Part of a small language model's weights.
Size: 8 layers, width 96, 3 heads of 32 (1 for keys and values), MLP 192 SwiGLU, vocabulary 2048, 1.03M parameters.
Architecture: RMSNorm before each block, rotary positions, no biases in attention or MLP, normalized queries and keys, attention and MLP in parallel, capped logits.
Training: a variant of Adam for these matrices, 101M tokens.
Each number is 128 + 24 x the weight over its row's rms, rounded and kept within 0 to 255. Layers, rows and columns count from 0. Numbers have three digits each. The size before them is the row's rms in percent of the matrix's.

# gate: layer 4 MLP gate, 192x96, rms 0.117, rows 20-65, columns 0-95
# up: layer 4 MLP up, 192x96, rms 0.114, rows 20-65, columns 0-95
# down: layer 4 MLP down (transposed), 192x96, rms 0.12, rows 20-65, columns 0-95
gate20 099:138155079138153172118119129089125148107131101150145138121090160135125118065155071119135110148156108119132112097110160093125146122159150125189113165135133103092114132088100106143143139119155192134149148145132128127098147148127147125141125115134147137126110087124148124136118150174150110160
up20 096:119148098153149127122137103155121124107132112128135135144135106142142120117143115163089139098148115147134130132124138115148143144097136104101115123130123117103138142126102164086119182105111119157112045085118125141122089058155148121099101143094147131114149180116062155160113123141118116143
down20 091:120141129122148117138149129135181131104144144158095116113160095144120136128147147127088151090132125099135128167151138157135107130107129114102129116112149214136084105135106133115130106111121071117100120116089150175189116130146089141113116142099154106130150161093110159121151109149121134118
gate21 101:113155129118122087121119098084113115099122116118157094121116133099160100122104081121156132147073161117097097136143174160128138118084110160135136123139098164159111158132145151153109097142146140109088095106138173140121165138134127149113133101116135155132120089152160092108130108171141104110
up21 090:114103109097077124107119135102128174114139131136108170155150115129139162136100122098178118125087117133179113125125168137139116115183111136141147177124139140158091151105105137124134133144115095088096147119129057074131159132156137146112094126100126142116130141130082147130139122113117120131
down21 088:140121129123112091113095140079106125127085151143121141141106113146149155111111136120128112079106130128137114116111142125125120129091123158121134138148133126106130173079144110133116142112209111144169111088116088151176107195120153133110150140132111134143106124167108144108133107097122174097
gate22 099:108129124127110126149136155150117134146133152135139138143140118128111193076113115113124121090183134164146131141128115108151132132107100110160148104109166115103123122079154097102092127130125121160154163123176103156146115116126091143154112162162182118125171091162142121104131115081116145142
up22 092:123102088130154172170110183139116108152110145123154144186121146133112125090116158126114094157113101156129148148091152115150161106108126098111116116127166145138108093108117123133086132156098150126141144097135106113108125152124174144130090174128139105120155115126110082158123121113150124177
down22 094:113114130130126124078088125106122118152069174082104088129154108134132116107109128138110129161132130144124184107121132149102125160122140145164137145110109114098094151126107100142095148120122123115148156113150126215182107125159135139146116141077151128122114145116097139120136126132117153100
gate23 098:126151124145167137118132139105130192129148132162131152164134134114157126127147137113143128052122145116128151141105130179120113130126138140169129141147089145126123126135110118166105151157121122098124157132089139193145119130158123090133127093125101145156134122115150119103123162136190138188
up23 100:114093164148099141103119126157124101107126124174135141130157137132120124154167136121178122149122112092153093101185129143158138152097090128146126092117122136119119154138091158170139084139157114126110117149160114132114167167121077112133109151160116138107085093136145111122146112130094095102
down23 090:140151131123167103145100137089132137135168070149137180154128119134147114165156154116148119094162122166113175178133108144151111141111133119175106113137097122114135134121129137141090136133138166117139135140079149129096116146150121092125123108076139122149089147076140097107138129109130105101
gate24 099:134120113096104127139103091171131126108155195131118110173172129157130097146145137110151113148086115166148127132119126143125165150149094086159151138131138157148149123125115132134156115126126112118139127131156114139130115103139097098136114128072128093141178116157075138131056143121112110129
up24 088:154113085081133175115138118116142126115092129133161102111117101117125147140062164118134088098125148131124108152158126089138116097087111149120139147108091110158139187151111127105137112166090124148100146085135102117141140119124169158142106113133130138075134097095149115144120133133134104124
down24 086:135136081102153124080083142139169138125031118117126117086127110140129146122142112099125113136125148113103132121143113143125135155117130132145144141105109119155118078161150117125132149134115153177088093120120146201164145136145111133155135151128147145147121138130125148133145113180145152110
gate25 105:127158136175129133130099099074079067081133130114166127126121137128099154115126146109082155139108136154107116137167109082124116156117099156083089149126110138139117145149131103125123119137156151106092122117141099144121144112097127137081101123136133110115104155127087124161125108141140106078
up25 102:159164165110161155110102106152115097128113110143107109120080127122105135088137165116124123144157138099073078158099108104137109152109131137119124123131119118124141134122124111145141095157194142187101100141168107164109113128117094159111133143109129123156133145150112134144126091103123125079
down25 095:136159126143144132138107106130129100123148118129107088153104160131103130119177148144121149105114153147117109131099131137168120131102141177123108159177111155122126118159167067110169113149107128161074153122174111159139158144096113149096131092100137120137117152146099124168098086115119126125
gate26 090:165139133150133142135163137113128097157132131081111149089137160117151135126096137168113104127152132130129149167160170157156144124090159143112084132142130138107148133107157129122088161137147105129156121162129157143140111130081138159105141070138177097145157122099105116105122126149177097147
up26 086:111127146104125142165094149120139140113108157168143156146149125139139128102137117142127111147155142137107155101125081127109121156133081085105104156104148159130105148112145111149119088153095174068120163095128125129109140155135104100175126150129122115119112109146176137135141191098152125165
down26 082:128128129094117102138146171107146108111101138174136072097131110126145120160129157141141129178124131102157167111129116135136123164119174139103108116160101175116143157106128124119135162128117132119126160186150179123087107104140122125136094068122133090129148116145132102116110128123151080120
gate27 096:146147143176113091158080115106135111103116171135082116154125133091109138124157132174134150118137159149137165077144102117145132146088103151132123159102176140120124161124116134172145099120092138109105134115118130157137146115117166130101081131115147141150120088139141163145115104123138095167
up27 088:129107101105082153125122137141184091152124117164111165161162156140154129126128131157114100122153145105167163115170073130109101120173131080162124145113121152079136114159096131071138115144091145130133134139110112140133109120163113124153168101124102102106149143129129135129124130121117134162
down27 085:161126139129123159152172134114159120102126121170089119139134141110101097180098132165143124174126152123154133142133082142105113148160122134143156123174110098082172109124118142082119092079135122126125119114138127120187129170152125121155108119185135109120153130120119122132115123106160116112
gate28 098:117127132189117059102114129098116147114130123116162149121091096090123128118157165155167155156107106138150093178143132139137134170136096156138091116146138148135084143130135094119121101127158119143103123111151135110148129141149119146136172116090150104131153121108162147131105137187114111118
up28 113:128130113086116149131136109105095051075124139084153178140174140134168142116152114122113121155125178120108133148154121172093092129110116093102126162153114118130152158123112159084124156126145124111123114101118174109130142097146115112123131114143126108131154161143092159137128123139145136146
down28 104:140130132061115151120164111153157095132086146135144133101171112154185114136106098114138144146107154133122128138132145153101095115156136120104131149149122072115173156121105165138130137147083127129151128107108150110198138098125147143132117103151108128112122158131071133132130108093134122145
gate29 115:150113116123164123163128158146108133141134103132144120114147129119117105127102096120174117044120131153117152141180165179123166139124139108170103134165101144150108135171100130118145133124129147109143151149169132164134118126157098147121129070100142146126132132114126106135086141085129141155
up29 097:139095182098150168110157124145102167130117166150131150112185142126136160122144102116131134144113096112119147166067136124124123141144110141120149124151131131131138115147093133127128103105139168080157112137163137095130149076107093121150131139108138143150116088111100150085155111113073122119
down29 097:133106076110142144133109126129133134108190127137150115122149147107125126134136105120076107122134085116120165105165124136108157121168132101127146133145116171094146134139095127153089080122138143121122141171169105140051177124125101121103104130072132121136134115150119106111149150123104121145
gate30 120:136121098099115182148133133133156175120147142178116170136102129143119113134154104148155122164121099152146141140165133197152115124160099107143115169106130170094127109137101121110079128149115116126103148138151126145098100117121124128164102166114125120127115070123137134123105132079127132157
up30 097:088125173132110081098115157097091164123123079108137168096132133090113131156141121092112095073154149081118159104134171127115119141114108148155133149129115144086143155156111130154143156124118114128157117120165118134109102169136147120134089126087107148109151131100133146169134130135141123136
down30 091:136133102103139094108104165087090147145137121151141164093173126130117131139135154120157106107181107090135139097141109150112183154149158143083147134136103099113110113121127121139133109130165071112151141142205129116160123111160094122139110104108144142127120134146126141119120141168120145145
gate31 105:122104102162105110137123131118154067119117130132136142134132184113096112147119113137163147137113095212115137123178153100100126114137137103099115157104124142112131106152091140163134141133133137096093136154177137118111130119091142160106108161130130100112169114144088104138108153114131101151
up31 091:098136158159108103146106157109144175117137093130138148117117115092159122117113045140138108097108143141132114129145119175161135132147124156174113113163131117111105097119128125143126142107124149111126133099143136125147164113116117042117171139092132138179137120156146119103138133133123128092
down31 089:138105142162147077089154135126126120123102124129160168168161127133136119136101107122175180137127146131102131147149162141100119120178100131156072137107174132155125108120130111159123150158149173118129142128164118113115148135146115162129108176133156150163119131109161152094126117088104135147
gate32 082:143126098174149117104128130074141166146140089134123111164113117091129148138090142160124098114149101160110053144138127116136099128106125106183134125149099124158126127102149125121167085133147131164138127114153139137133116103113120172109137111110131139113144165116133122099123093140057135111
up32 080:083134136160135128111156112116161066123131125127158175148142147105108110125133107122129160072132136133148081130177120137109101119137166085158151117153132137087176138096145150156173132126119158163109110154162107161120111130158136165138109129115141147163105126138135124170134154136129119141
down32 072:117133089128119071137099159147091114101172095172102120101104094144163099119117114119139129110098112147140146152147136117146103138151118117145143194108119124145124089139113096120107115169083110125153136137126102116121115123113159086120113093085161128162089133133127161091135128134105164126
gate33 086:119141144082126114125112128152131147115135163135121135103102102147130130143125124052135116137141198095117148109148176126126106074170095116152126198146137140112139164111138140155107137120148128147128144116128106132129135119128084126110088139143125133110127143130156175140072135123129168155
up33 091:131148152119175130109130146109121122148122120124117150131123105120109147161151119161112127137161130162129166134115130165111088139130092085140114116142069126112107098138218133115105141098163160107166123160102130106138115113116100125111153085168132149166115145105145146108124091139165128130
down33 088:118114145171155130146147077140125135111126129099134145084174139143113155124092123120129123127155118160133119171085128158137104159118167107118128128174095121134118094142111156101116135112118134141140158123166120095034093107142134119152115132133101148158134091142129129140139107128174106148
gate34 091:127130190105110100140077126142138164119131092136151122096123120091081124120108118086193110097123112139127107132124086137142132122183103126175140152133133134115089123119117116145085127140084114092116124131115117164115129133150112129185146118100163122143174140124129138154117121104155140139
up34 097:116155147103115162121170123158156140112109142125132142122114092124129129144167070131149078130178128161097117157142121117130163124092122108153137137115135113164113128117191121142114110139156123143168132157141132117138175142124119165147114129150115108137067141150118087106151156096091156105
down34 090:107114153121129162136153153162119147137083117160062158138138118129115121102090098136143122137146112150140122151118133121111118108104142088132163108131139094165132129161174129114115128154157103115160113131121144113092154145105180158170097133144092119141111162134101128096156104112099183099
gate35 086:147156138150139083126090143120156136076133181146104133105088154116144145130120128133106091154132146124183129135154117163138097123136132123147123162122134147135105136137118133093137124121121135151141106152150146120096133140102133126138113109104192176140098143133178134138130141185052120121
up35 092:139097137105124157134122136091131076102134083113153105143113141145132129101132135129115126117146171153118088105131137159137127139171119147168106123119083117154136126130145158127128100097163131098195138146136113124143128123130099118142156129201124172172170107146107134097145128119128136077
down35 085:135111146076115110120120142103165160093115129135121148106103130124166135130100138133086165118164136136133118067157138128123128118157145152142109127140105067139126089170127148097141125138134140138142129113129141041100163131093142149088125118130092145152166132126106143149165131164124131121
gate36 097:138179121140166121099134146087134166175124137164117106145114149122086135152135109143136114145179148142118155123133120176112090126145088120129088137130108135083113129122134112149106121153137170088122126162115164188115123131135106105100130098126128138131127167138091135113113136115170105179
up36 103:119119127150115114133104156102120156178127091157127137108138139156112124113141127175123148140161097082126105158108122139120125122110132122056096112135118110136129099136107104139127135086168136160096090078103119156118160129114123124123160131121147107093179143156073142128113123133157110176
down36 092:145099107159114116125103149117120099131144117143124158111137152130107135115138138189114115114137096125179079116099098153088106139111093099137121141120124190135098134159145106110135162142133115165119081087136111149094133141109142166102099103108160102114173135122135121148080136152150150115
gate37 100:134096107173160161094143099142108130140118159132125141143148166111134163102134105128154101147128165106168137131115122076131169113123143177154136127102143121091122157117130137167084141141142111084137190129155133154127170137111114119109154116140133151160101108138116174144144136142083125109
up37 100:083092116096063146179130146135132108102127137164110137148146161161159123146140152094122148126073151146152133131149111129119114122109116121081132128141125140141143112134109134133174077178125134152101098100142154130125156142137108110108156149098110095093136071132144101128144139121118156146
down37 099:116105114124121140108111149138134141126144122139129127132130155138114146140142137111146137137120146133121136141104142133117133112121120134130131126116140190119136123087155153127133145121117113141142103132123148173255154123127134142105154130101145086135121117161121124156123136138157153119
gate38 125:126116148118122115149118140149159167136142130152123163105107149134118145138112123102097136097146124161134140082170111126091085143119116163113122113127142154106148118124094127149126115182106127093113159148150122158112095131135113134131110140121154094095159132122108170113063163070169111175
up38 097:107111154123158137138132112157148121117110178133107156156154156127111167155081164098103108140142118119117123121132122119145083141150114145087124165142141123160100118095115136102149202152105133115135158111125127157102124123099102075119139126081131168143095134130178172149116142129142129135
down38 096:144132135168154142137113109129116111158158135103111152081154142138137107102128113163147098083133100100093135138086124130155141113131138133135137135156160121137097072129130098140116137101094126115135131187102098113085104092090128099103160095172170106144097165126101135154111133104134138109
gate39 084:139162152123154093099151113125122107165160081118128137116142139133109117094122121085148099107148154082129155147102166159118130121126171110092136128126111126180122110135140156191095126138160121106151085140104168145108114149125163138140158103137133132103136092132144177097138112115150102143
up39 082:121121138154153129134135100141140091091122123124121182172107095097126142161160171162129116168094131137097119136157092146103106095156137129156130143140175140126101117135099140108139130132077106136117128119155136117128119135125113108183109125159083131089100146169134085095133145116146087109
down39 082:110095137107151124141126151141176123134107092163113114167108097156155125155091137104109132129174152123112116104132128112151104123170125153113120125122126142158126115154100112132120150116122102117125173158130172220182126124122129108178103130109101131095097143160103127133139116110134157132
gate40 092:101133122157083119135130132113119146095136106139130103101163151109165137146141119091148088139119133116108154083104150170146136135136105146104127096138059129116090136123071147124155128081144160075137121111146163141110143142145134127109100125121123116155152109174123123099137146173158119163
up40 091:143130099133093136124119109116121107105141119114123102121115177104100099152147138084095183142053154137092079104131084137142135133139134137081141103119112129096102125120106123128136136129165149138072167124121117119135155113172118110122119111138133153101094115114067138122122126166144131125
down40 084:115120142132124088144129114162122109151111088093120094115156113135145125110108139119093108134137119152123117133128115139102142102136115161140200064096134093144148113082093148095149139128095092167085139146143169137098125118159117156099113105116143126135090147154127130166135101158133117094
gate41 110:080143136164128117125112150099125106140139149149126123137102127105079128118174195138142164116173148150124115139151191151135152113086143137148090157169104143134130106141128116114137120132189112132146065131130110185122121109125129122117116116116136115145129096099103127137139097160133134141
up41 097:127130135145140139113110090114079155133152110173090106129101098136107102111099122097100128149132143173139105092120154142146106135104148146119131125096108138146125106123123108137167125100134155117086096140141088132117115154102102159113071106119119148167166157175096170153100135140136102092
down41 095:131131116126104114135084117111150107110079142154172105113101100121092139130162124124141114127148137109127125132104161140168111098122132136119072157107190108131122079147129139157109145137138135149138121140172114198185135151162088120110137148091156120118130147131101091116114101136131134123
gate42 095:159109158170159075111111101127119152152127128196146115111129146169125124111134131111144164120141123094137106131126128142112095137136066129149131121118101145080086160153084110135144134152122109182076147120140099162132157137154135097152132121136155146141178138119119134121118131119127132161
up42 091:100121106130104145097149124119144082111129143164110169153156138185152106155086156133114087132139127168096098106161139102125121120108135152132139166086164124136122081124149129148117130141096108093106148131147062094136125143111143151133107141150117152148137115112142129151159153083097139113
down42 093:134159105119099121112155120145120141133092133132123143103154149184166104100109142122122103128122128120111125142140149119112117121101125135130162146113139128149150141112140131129134135113125116116147155121108131132255113126128155122136154124126080162155136130142121152147176118104114141109
gate43 102:138148132128126132137113119154145091107130118154137116136163169125100130097119124104127113119119147127143101137127144135117182152172125165115122158127132133120122106135138098169114132205138186131129125159129083116119127152138061117158170073082182141116091127120122128132115125129119110153
up43 091:131116099151083143088135150126098101128133092181131153135192152141110102164140104142104122172119131098158164133095099105121114099128108158112107155114172147165144122149150138124129187133096124136127129162094118124121156184144111121165127109150133144111095130146121107134137143120112108147
down43 095:144128131117076134105145141126146102139164130126112128129145145144101109141103111137140123142163103147138097121094146146097149136131104147093136168101137160119146125129164149129131141140113147152122127139111123027211123160136099145142148098135117144094123146100119083087116145130104119146
gate44 117:152138119182149111134139083112145165114164152110148116158097110103125135135135161116125082116160116151132170188131136157102153143144112106178157127134125162140126110153081136128122167137127132142129139118123146153118095117127085113142110110134122144114146147100152184128134115156118142197
up44 106:086113128119123104147092112103111084102109177102136113141097102111158159085135192129162158148117138150103142128139120091150158122121110120153150148128097130122123142091138141077155106112190151132057125116109141113123112114125093143114120138106137147128109140138103116138110097149102124118
down44 101:128156126117176099147098179101149104139095135131114098124133127149115110147091093105126139108127121132124174124116136105146135115118084095129147123156117096147091132141149093078097150117117154111071129144134122098047138104149109128118135092119118162156111137100145093107113132115153146112
gate45 078:117106105220125140164120157117131132172106105129116119122140110148142134151097138160145140119095124142166106108170126089100117155165093114097134117171117128153144144112125115120151087117113102133157148117145115130146095138179142139134117133104131078109171079144114131150096118135133131115
up45 077:107116108118180092133147137132137166145095153169161100120093105124106138131106094106148153108119146122117067127080167171118125126077119156147111089101137132090126112141159147151152135097124135133155087145161164119144119137122145147143096106132102126120137155152097152102130098113156120111
down45 074:124167128169116148066096109129125103138193095127137142107130155144087112136140126137160161152166125122137158135121148124179120078118104129146135118081119175159122120097122122115133147096147100131142144112132107102114131090159184110139148134100121116103140107112161132145162104129117147104
gate46 094:160099116092060188125097125155132162145124170136120147136143122105145123145117102126166127093134110113131110087161131155136114114122138126107150124149089144110156171151070115159125092162144110159121120104125122108121139133141127118141067110170133115146125118180122150120123121091124120106
up46 092:123157109133153083119118093141122147140123138110103107127096153132113102130160169147144114117100129111135140166142164141150117110129127087115107094122101140140181149127142147111114125099159130191169080134123124124135153089133113090121179102175118134145146100135083124087142103147163136147
down46 090:110139141129156116180148114124161132145128134084113084117093144157132167153128114151133104119131084137118141109103114129136096105139121131143083115156168089112160132118136106103133150096118159131124157131120160069051118103151117139106125159124110116144124152085115172132150141152118147159
gate47 089:121119083155157175138151125156135141111139136173146170130107139150139112097139105143153134116137137145105142135112117152119126129131136144116063114102151108123149126161089141155135134158122104109106120120127169149091127123169158137106166068147138158143101056123155141133117143137076140146
up47 089:116121127124143123117106143091152170129113149100100128103104126097105119124152133158126135109168064148111140145143098142121095130136150109091124159152106123124101163131133151089133116143163091124140146154138185132132136090129120180096100190127175123129156126132121114120151122130193123122
down47 087:160109142128123140133116137155149123143147131125119098103118091120133127117151113128103191142113096089133134168152157107142148142143173084139154132132142201126103137104137145115117175137111126111137104145129117097146141127081143141130084160116142108149161129173118125142177150102135070153
gate48 073:157135166155174151096123155108153143112140137172168104117112131111100172115148108103159161131151117134146099178118143181186133144165113138145079122152110130111095130134145110089114150139154148122115141165168126166136143102140110139145146105127133135139110138119147167127093128158128103107
up48 134:153140088092107137121132128123130091099125147124142148162105105153109123140163084134117161137156126182110113136159143126107126133080125147098121125113135129148160107125146121125122146093162124146156138134158121092133139094133165171114103141180132113152112164145052130121137114146113127064
down48 147:145128103115103142122139128127116105105130137117158141160113115148122114131132101127120162123154123173098104122147146136098130150083137130119113121100122136150166111126135129137104140091149125156154128113161123098166135098138174178110103130171122107151098169170044143120158113143101128067
gate49 103:114136080124159091127098138145143147118132138109144143112132128103106137099119116138128085108153078121163144167109133185157104134127137112127099197130154123081126123147153103119105161071120184143104105153134099140118143102105163145101115133132148134146105160128166114105141111108132127104
up49 100:130134151091113134160119121127152102159123124147127162102141134157132154122136179097102135096133118132097143117142138152139127106189049131167161135147116120117152113186144133087114106143149119137183149104134152134152084113124139121109155127152117118173112148114147153138139112130161142166
down49 095:141150133114109168118114174131123102113148101134094150119133175167124156161122150164167084134135178183093139122152108098144141125153115132149150065121136142090117120134133132114126131143132140140148146109161113120180084109124109080107117141125128085142133119135114117143127108173162122118
gate50 082:157133155110123103121114125110132142140158130129112114133108127157130124121132110107149133109138118162126154128153145168182102106095117080131115164154125116111075093114200102126104116123120096132166137125131108104111128141130108076106090095129141155119158142124118150136121143157149130214
up50 081:104161126122134133123153134043135156089101153145101128131142104148159128104150130157128107136117172136145136112115111082147123124124144136086096170136113131077119131138123123132147116103117150196104129139114102127096098112105141171105132123112179116122174146120104094156126133141118147100
down50 079:121084093139098106108158103131069117126172133134145131136118119102085129144118150130096136168125106105123143099111156155114112120108089129124137100137142173123159147145095147128139142119158145093088121127106143160116118107127134120163133159127066080105144121103138144120117098083142078099
gate51 097:156138124163168121164114151095114171061138172143157146117116143137095131097147134167126221100116113139110094109142149112144129143154132145157125105140095164144128097178142122092141104145122141147108132142119123140151126109140159121121116129144144118107091112137108089101122118136126128134
up51 104:091123091107128154135109132119130061117130105058109142148140134095147101119066092127132064125105170121126147125131134147136117100107125115086127167149114121163136106140115139111139100141101122075129111110111142151106130138103099104128122141128146121129190127131150126138146146097149145161
down51 086:125122116093124162134153141163127090116154099106122153103107117098162105138105136107104066137120121124127124139106135130076116114123143118092128177138149125158128131078146176143137143141122135119125098149100145139220104151096109113173104167127122149129156140121126162143155132110131132130
gate52 076:170127162132130132135115154127111146129144139140156110126146084104101141149147140133156192081147150148126133148156148112146134150129151138139074143142117159077108141138104125144120139144181146106116123150147116130128112136127149149125076169147158085151168098118110106113070145142124086107
up52 137:109163136124126151119133114122154081078130109088106151134170135121182126111136075145124094103162182072152142141120145140117117128100132094081131168138120113074145174133116142101113134174137127100105129098135155135118137122132112115166106127130128105149105153132160150133128149111127131149
down52 169:129161130127147151124153115141144093096106098116104151124177150127192105127136079147128093119159191068137145144109143134115100138091133104086139167149120110064140165135117156092111124153142140095111125115134157136127134115144120126166112142152151111143121133127159144134131133097137106137
gate53 107:118132166102175107104118131154142118140133127124140173174148140128098129108132100140147116102162125188111129184127136119114120159159111085147111134130119130110125107166130141149092151069129171129156140086122153089116100120138130163138125124136142149151140079146149167109126132147081151117
up53 094:124152170119117135120152119115097098106145117115118102122136141112146157121149127127179153140086137133159130115083171100172129116104083130122147033136102159115140161109118095124140108124176139124149123112121135120134142139144131116156171140130078121126156136119138156110120126177110142095
down53 093:124097122140112102133123133098148145072072129102128139117160123123110168181092145130153085149142112133165149143128113118081116145106156154135158123110145184125113151118128122121099150116105121161151113137095150121128126105128132143155142116122088085117107174107133172128090127092112166149
gate54 121:146116135163129147117101099122093115093134167109119113151100096144114136128129138109146142078096148159106121103167186118130112121094066147095138137133110159126149123119110163132162088145128135137091098123144115146135134154089119110140106115125140111129160091133148077133101141183146090130
up54 093:120119113154164148115133174102109147123135175135143100125146097109156125126127082174141106103150107081181201125083159122132126114079138133120099144119140113149132136134129140110131136132127103107103132113131151148154141169167168114153090127149129098141128111125154108105122152134148109175
down54 090:130151151123134104110134130134156167110126122138088092112162122130125153133108112089120136137121113142127152135103151079140126135058083105144139115091108168126153157136136175150120134151125111132190119141090148106057146157104122116117146125141187137152145120126119126119131097168116142132
gate55 112:118149122132144135138112092129143126106128140165140152082087161094122152106149139118124113101137121178119117111154132169123123164159137149082102193146134136143112139163109127111104149153153134136087125159128117149100189106148127132111135105132137126163159088169157126114123137137156097177
up55 116:118115116157090094137115148096125086159126066146145115141141156129092140118091145123151153105101092149146127090165096145158140124123158173117122102132145133101122141096144088140117142118099111097096090096144158138130129162120169107140196145114143166113149120111128132142121126161144127138
down55 117:122128142141087131153124138084142140131148069136179160137143152134115154124116128142132121101103123129180117103156080119164144145145174194165118136133148077124104123117151093140117137122117133138112122095144160151115111133149172111128179132097133117104138130128105122146116166173142113150
gate56 093:101161098187137124168086162142138087120137155133118128132087178127155154145071111124134155132118135158188131137160180124160124150098115133108124181095127147110121133153117103132134105127145118110139134125148124142141156125145131102150084105124150114114104101150157141166132138106105143142
up56 084:152143093126096111116132127101089095086154123139106156129148113097138110130081171142140152126092136127102108106169140132131112113122179093096102138162126147120128103112095113112179128129099145120161134122153154128119103129111136107143117102113151111117144138111087144090125117191142109065
down56 087:134166106132117123127167124119126160133162128139142140105164124110133099129117149107114072117136128094119139111150098102086131087150146117121100111201109122100107127109099151150161148131135190128139102103131132142052119142131127125116096167131152087147119133119113125105109116158128083138
gate57 131:115123108126114126104113094103112134085115165119131154156129103122107125139126182090149168134070151153131162096170138135118129139155118112113121129134085161101118106129055130137118057134139142139081133103135145140141132126170130123099118100100137101095151163132132131115114112134127106158
up57 086:134141166111137112123138123158117097142143100163121103118129128149121116124135130150122124127121112101124127069217163170141111115107118136145126133143113109138132117115110085162151129099129079112140142149151125150104164117121113111165075117106115107139109093141118128127100133133197135186
down57 087:207123136117124092157116117123127123114159119136135124128159153114140134124139115113117120164127133155107106131113147119119137119126098126123108130124128110146142118127105083104146151179174133099144156167171155140136077156101137100117134131149197134107116149101120096165118103180140078146
gate58 084:114157135147126126082111153135160171128148134155162129108131119118119162064133172124121123109130181137144162146105076132146144149161138123124092153146132138118101133117121152120106142145118138139161199121117137145121126112122096166145140100148162125173137094122175160132107103149101109112
up58 136:123134186099139147128124112135108121096121151118114101102144165140109139117157168077125106149095100134102099112138116114145127156195117139183146138146103122140124098164134150117145132147137134110148136156113075112146134088134099140112133107117081126147102124118156156149133062100131145109
down58 168:120141165093140132124117109132112122108085152099115117104145169132101147130158183079131099145107115136110114133143111100139115144195114139170142137153118080138103095155124168098120130143149130105150146150097078117181135109145100152102152112112093131139091131122160140138131099109115145130
gate59 090:129150131082138105132160136155122157166141138132149112117136166143116146108138096140137098115141141132142185133139097135137100127126157059134136121116135122139135115089125098086125153119103150145164144105133093130116135082140138169151082140132132112150154081156095141150100110080069137132
up59 087:110098140142171145130101088156084115140109131072132088136120077126142115116131107088148105112069134143102152159143085136095152125148069101108158092161091137145110133150127141119132136108116095083090115129102153105112127115095119141107125135156108108118107130127123133141134097144110115136
down59 081:128166151129169142117140153141140108126122121097148097147135145105118126155116097118101136167103118127108113113127121098109132133129163136130147133129117168138125102102115200158168171127125101118131097082159114156192136113134091062138150166167152113129139139112146101115137151121095109128
gate60 096:165144112166172145102123174100132151131115160120148120121110124125116130114133105109149111128155132140137149184126174156147135134116126113081064098145109141128138116130087117127129140159150140113066145116140133175102113090124135147118129101080130149158141165142106154165124134165109102148
up60 110:112172200136158154155143116117099115129130162159100158080172154114135162138156124164112107161175148092090120142105164103115122151086133101163154134130111124124140149139133136103151115133159143172123117129126134127129131136154098159137100126110101112115082134120138127106126153085136129154
down60 105:134150151156145134137109099157129109139093159167077124111141130138116133142156131150108112139181135100093146137115144148123093143102128131116131139156105151127133151130142133118150114133152135123147136150122135084186178141130103108121084178175129088080139140140132109121072139093104150168
gate61 085:105124093129107103149162150140122090207119156119148127141128094091136130134072078142160132152126099190124166142125174125123138109135163128136143120135117136146104125098169128144107098104108117133137155117139194120128113126113167132115142136157142129122155117096138119098133152164138134125
up61 085:115171103114119122131126129086127123115125125124121121147154155144108125082112145132148123118175103129123130147130079087145116142126150115127047136125147127114109105130144125126116168130107140136124139173113132117118073102152179170110114119104149123147172151078134162153111074109160110114
down61 076:132104132166136136160116128112137145097163125146143145107109089132141138168093143138114117155130127153100111117175147182132112132153141134114194129119157095160127141084126108159130132097135143135148142063125181142119135131109109114082115151170102098111145108103119108099124159114100158132
gate62 103:127158097107144052135119155101138157135120162137113169135156087132092124145091132106131107137126125140133130156113167142106090129108149099135115193120145138136116108125158140129105149103106103130153104131104143121129122099153103153115062131092122135122176116117156158142111122143148132180
up62 090:120107120109103120092106104108133109137130136138100165177146152108138141128098149132122158083108097141080153167082147110092137130130117141111071140109122166114163141084113132110122126140098140129159125171167132127178167092130139122117106128134108135166162135125121076122148119109157141115
down62 090:137134115140118165121147146116114099127097112127112081117102145146165102129146145124143161155087193129150112097166108094126133125135131131137149111118092057130127150125140135151171112152082096130094149080125111125078138133110093138142168101131127129163116156151138137106149136157111118105
gate63 113:148172162148162061116117145089104120139140115099136090163107145102122138110126138126128153129136131093137121161108148171147156137099116189138130090162134151122128132110151128157118158152139147103149098096154150140111144138102125152137113122118126136136132130130138145122105109218146122086
up63 104:107100123112126169149111160109095093169144141084134167115149152134129129132072102146109122148116108139105170116143098164135149120084128109126123152147083118171120120116140153151141129137105129113154127119098168094108092136115115114123108121155083109092183158135173111105147142125128114159
down63 103:138078135127114184148150152120133103135105144144131126093133108146131101138123129140143107128110185155151121113129115109113148088147136102100154132095113129135132137112159168119130119111139124126120105146101123122254129120128163117106117152142082108105170129130136127139147135102120138147
gate64 088:167098102210159133117095143161121167120124137121145101126096127156122120129150067147110081096161112164146137157096150130134159132152111070153129087148100116161117142130113121122127131117125115148154104109088128130137090101126129161106147144127138134163149133143135143130140105113099151116
up64 090:137117137132111162117136121159163167173126129120122114124104077131125125164140129102123172109139078082152158178118104130119127124108067103091150102122107144163117088121168100119120083098124075112143122107128093132137127135097086097154145155131140117118126139128142154115129100142107121121
down64 081:120117186182111159127114152152149123132148147133137099149126078130122119115109144123142115146106140140133101128111132179161168147100137124145153159118084067108080175120085171137106142089134110112156176121152113119106126127105167128122125148122145117107120101143089143149150130136122110135
gate65 101:202166087096151107101105132113103108069128151111129126109174130121138108121103113077128133120115141124129082150123148138126151116129130129103071133154123134126123115117118153156140141160160128147158116146096152145122167120130162108084112108125151118172110103143157110107146099158105106150
up65 095:101117126124110102138121107132109103084112146115140171152100122147137133111146146137160117150125172180124090127187114105123083121120137103081121155113095171084140131113115153124126100161108163147057108152138139124130112118092121096159163143121150102093132137144107157114142134134126117140
down65 101:123139103130087127101115092140131086126160151144147132148147144119132098111139123109115161096144126144126115100150145141138101172141117136125094151125129177161084139101095117137130126133133118133103170164137146120005159139157107135159145113101130145119122139130128133115124152116138102150